config.yaml
n_layer: 9
d_model: 64
n_head: 1
n_kv_head: 1
head_dim: 64
d_mlp: 256
vocab_size: 2048
activation: "tanh_gelu"
norm: "layernorm"
norm_place: "pre"
norm_eps: 1e-05
positions: "learned"
qk_norm: false
attn_scale: 0.125
bias: "all"
tie_embeddings: true
parallel_block: false
init: "normal"
init_std_qkv: 0.0625
init_std_o: 0.0147
init_std_up: 0.0625
init_std_down: 0.0147
optimizer: "muon_variant"
lr: 0.0135
lr_mult_o: 1.5
beta1: 0.93
lr_head: 0.0129
grad_clip: 0.5
warmup_steps: 200
schedule: "wsd"
decay_fraction: 0.755
decay_shape: "linear"
final_lr_fraction: 0.0
batch_tokens: 32768
seq_len: 256
doc_mask: true
train_tokens: 101600000
steps: 3101
dataset: "wikipedia_en"
Each number is 128 + 32 x the weight over the matrix's rms, rounded and kept within 0 to 255. Layers, rows and columns count from 0.

# layer 3 MLP down, 64x256, rms 0.125, rows 0-63, columns 64-95
[[133 124 173 122  89 153 112 130 125 158 105 138  98 152 147 118 102  95 141 113 138 166 123 185 107 117 187 114 134 136  98 143]
 [148 160 106 127  99 120 109 111 137 169 110 149 130  75  90 121  99 109 157 135  92 112 122 140 121 120 145 104  91 151 154 168]
 [112 157 156 167 138 134 128  98 132 144 157  91 113 143 157 147 145 129  73  76 127 136 131 138 141 108 166 137 164 135 184 138]
 [100 131 170 121 183 124 100 101  79 148 153  98 118 102 147 144 107 172 121 123 121 174  97 124 145 115 195 159 145 140 152 153]
 [108 138 149 106 114 104 132  92 136 102  96 136  90 180 163 137  95 146 170 165  83 102 138 184 121 164  81 115 140 101 124 138]
 [120 107 176 127 106 112 109 192 141 103  98 157 145 112  94 128 195 177 155 174 131 134 123 136 109 140 127 113  87  71  63 210]
 [104 123 103 108 112 155 176 136 129 122  99 141 167  80 123  76 124 184 102 153 108 110 169 117 156 104 144 109  92 112 124 104]
 [ 98 111 100 137 138 127 139 136 141 144 144 136 102 158 171  79 114 104 123  95 125 129 106 147 152 151 109 174 138 103 157 199]
 [110 101 143 156 150 159 117 176 102  91 193 117 124 178  79  88 113 123 109 163 141 129 180 111  82  63  75 150 134 115 191 123]
 [157 163 128 108  91 131 138 148 143 106 175 182 142 117 188  67 137 123 130  76  91 158 151  75 157 131  97 139 159 191  70 105]
 [105 120 115 110  84 170 142 156  90  76  62 157 151 119 181 136 145 114 142 153 118  95 152 110  78 113 105 115 151 112 131 136]
 [ 96  80  84 126 139 117 181 169 132 102  74 120  86 123 198  72 157 100 149 142 164  81 112 108  95 118 152 154  72  95 170 137]
 [152 111 165 127 148 135 105 155 112 106 144 184 154 182 166 147 168 143 123 161 145 114 116 127  92 102  52 137 170 111 159  94]
 [106 143 129 158 100 116 121 143 122  93 113 120 113 177  71 122 173 107 176 110 151  45 124 153 123 166  85  82 108  85  96  98]
 [148 191 102 176 112 130 145  83 161 128  70 122 191 126 110  92 152 169 145 114 144 125 102 159 101  84 113 147  89 137 119  93]
 [159 104 161 157 152 133 136 141 138 153 134 173 129 148 172 138 139  96 114 138 102 135 150 108 145 105 144 107 111 140 133 129]
 [ 95 146  76 126 144 129 121 123 144  84 113 158 122 143 154  84 158 104 136 125 118 125 172 137 139 185 158 135  79 152  79  62]
 [120 103 161  96 110 128 107 148 104 118  93  93 119 119  87  85  83  97  79 180 232 115 109 158 151 138 141 121 167 163  63 128]
 [122  70  97 121 141  99  95  99 119  91  90 132  91 135  59 100 134  88 116 148  55 155  79 158 121 145  84 169 173 159 149 123]
 [137 162 111 124 134 151 170 186 143 151 143 134 144 114  98 119 120  97  86 117 144 178 160  95 135 155 137 104  82 143 111 124]
 [183  92 153  87 105 109 139 168 124 133 202 107 152 140  98 114 147 133 183 220 161 120 138 132 135 144  75 112 134 134  76 138]
 [145 162 114 117 111  93 167 139 145 134 131 125 141 102 138 166 135  77 129 178 171 111 144 155  42 120 112 117 115 148 124 135]
 [117 113 126 130  72 107  68 114 121 127 193  84 113 119 154 128 172 102 177  96 114 117 165 155  73 109 134 132  89 102 145 139]
 [132 115 132 104 112 137  86 116 137 148 140 106 150 106 112 111 123 215  52 137 130 105 116 149 130 127 180 125 130 188 105 171]
 [152 103 144 123  87 135 160 106 110 146 141  77 177  12 136 137 194 140 155  64  80 128 174 138 102  76 184  99 141  76  61 107]
 [134 156 170 132 128 153 131  96 159 171 189 137 116 147 118 151 137 110 151  69 133  89 126 114  86 141  96  62 139 181 147  88]
 [127 140  86 155 113  99 157  81 130 143 153 177 124  73 129 157 130 140  62 101 136  93  92  80 133 216 127 111 140 121 151  84]
 [147 156 140 173 139  75 135 137 139 164 134 152 141 121 203 174 183 104 152 146 118 162 113 157 124 105 122 126 142 114  83 191]
 [158 138 169 123 116  82  88 125 129 183  81 144 154 150 121 136  73 113  50 127 109  82  94  71 175 105 109 119 138 165 103 175]
 [ 87 112  86  79 130 119 138 104 164  84  98 133 153 129 139 101 116  99 122 154 175 107 197 146 161  27 134 123 175 105 164  81]
 [122 139 124  82 135 181 181 145 140 122 108 138 131 113  80 134 115 175  63 155 141 135 132 182 119  70 122 102 145  79 196  78]
 [149 119  72 119 185 158 109 183 118 114  53 164 126 129 162 126 126 135  89 126 134 139 113 107 140 104 170 126 116 181 153  81]
 [158 122 141 188 142 131 196 164  88 151 117 140  95 181 111 146  88 116 119 115 162 142 121 142 124 122 144  98 164  91 136 176]
 [108 116 142 123 154 183 133 147 136  97 145 127 134 197  71  91  79  99 134 118  99 130  92 114 159 153 157 177 113  97 132  40]
 [121  96  90 114 117  92 107  82 133 165 178  94  97  25  68 158  84 129 127 103 164 204 127 103 182 164 138 176 134 149 139 163]
 [156 126 160 146 126  71 102  94 135 117 164  87 127 155 128 169 149 177 217 106 170 144 138 215 154 159  76 129  81 147  87 140]
 [174 111 154 210 131 170 142  75 130 140 176 112 101 163 163 119 124  78 151 172 144  93 116 105  70 109 154 137 106 144  87 146]
 [123 169 126 149 120  71 127 131 123 138 118  96  87 167 143 125 108 163 184 147  63 173 102 116 104 157 161 167 179 157 123 183]
 [114 119 123 118  99  78 106 143 133  86 167  86 142 131  78 108 108 133 159 116 165 127 144 109 149 152 104 106 119 125  22  95]
 [115 103  96 112 121  95  89 143 106 118 121 116 122 119 180 127  90 176 144 156  64  95 117  78 101 180 153 119 100 115 110 151]
 [125 125 109 103 159 148  99 110 120 106 175 154 169 112 139  97 126 101 128 170  80 153  94 162 193 181 101 182 206  84 152 120]
 [147 115 138 143  92 125 104 106 148 123 170 184 140 183 179 153 135 116 124 100  85 168 181 130 124 104 141 113 133  69 107 135]
 [118 134  87 183  88 157  80 121 126  77  46  88 112 155  99 195 127 138 186 134  66 105  93 110 180 131 132  78 150  91 138 147]
 [117 105 170 128 147 157  86 174 115 126 137 137  92  92 127 159  83 122 107 159 140 115 145  82 137  93 154 140 119 135 101 137]
 [ 57 140 155 126 155 178 107  87 111 124 140 112 126 160 108 133  91 128 131 108 142 160 116  95 140 232  82 127  77  66 138 141]
 [146 125 131 110 116 141 169 134 137 127  70 133 120 127  33 146 119 155 156 170 159 194  73 102 116  54 144 141 126 107 116 107]
 [ 94 125  69 117 112  94 143 119 120 172 167 113  98 114 110 216  95 175 108 115 122 126 149 131 117 112 103  92 158 158  99  92]
 [114 175 104 130 184 145  86 122 127 109 115 110 140 144  85 147 165 177 167 105  90  91 114 205 112  94 120 141  92 132 128 103]
 [165 121 141 119 130 169 126 138 108 151 136 114 118 134  99 109 180 131 202 107 112 125 107 126 127 103 133 132  95 152 135 100]
 [ 94  86 101 142 145  94 123 105 115 138  99 140  98 166 134 128 165 101 113 131 129 142 118  91 169 150  74 146 151  96  93 165]
 [112  69 104 189 140 135 171  87 164 150 126 154 114  97 188 113 112 144  52  99 120 122 120 124 140 150 125 115 139  81 140 157]
 [123 146 141 118 120 150  62  88 118 129  95 144 124 132 118 178 127 134 153 127 153 131 121 123 146 128 124 118 145 112 126 112]
 [134 127 154 109 151 145 169 147 144 105 123  84 170 136 111 148 116 120 122  89  49 111 104 122 149 122  78 148 124 170 144 128]
 [137 136 140 119 128 132 170 169 133 154 114 156 137  88 103 176 169  92 111 103 172 160 135 139 106 134 145 147  97 158 160 104]
 [103 114 170 179 119 158 161 148 107 142 146  99 127 162 130 154 133 131 125 110 119 145 111 152  85 118 134 115 118 132 186 136]
 [151 150 131  76 151 117 147  83 146 130 172 117 136 101 165 114 118 149 180 125 146 124 132 119 109  92 133 138 185 185 122 147]
 [194 132 148 116 152 165  95 138 112 139 141  74 139 116 154 140 119 147 103 144 130 112 119 171 187 179 126 110 166 126 192 161]
 [123 177 155  99 153  78 106 142 127 125 105 135 119 132 110 137 150 145 127 100 149 100 169 168 151 175 208 165  78 185 121 150]
 [201 136 138 106 139 104 106 117  92 120 125  91 131 149 149 135  69  69  88 138 192 214 102 114 114 133  95 121 131 102 136 103]
 [129 119 165 135 168 154 173 125 141 113 148 167  93 165 102 103 156 215 137 112 129 136 110 117 111 160 124 115 103 172 154  72]
 [111 144 123 101 150 100 110 134 162 121 104 127 128 121 255 182 113  94  91 161 155  94 176 151  96 119 130 137 158 106 183 152]
 [129 138  77  96 146 108 100 142 140 148 148 162 133 144  19  88 133  79 132 126 147 104 120  83 115 114 103 131 122 112 139 146]
 [ 81 134  78 105 156 132 204 121 127 137  81 102 161  62  83  57 124 148  75 103  97 170 157  32 176 113 193 136 108 144 176  84]
 [129 165 110 152  83 143 143 115 119 153 103 152 135  43 165  92 113 137 131 127 150 105 146 110 137 112 131 149 125 173 128 121]]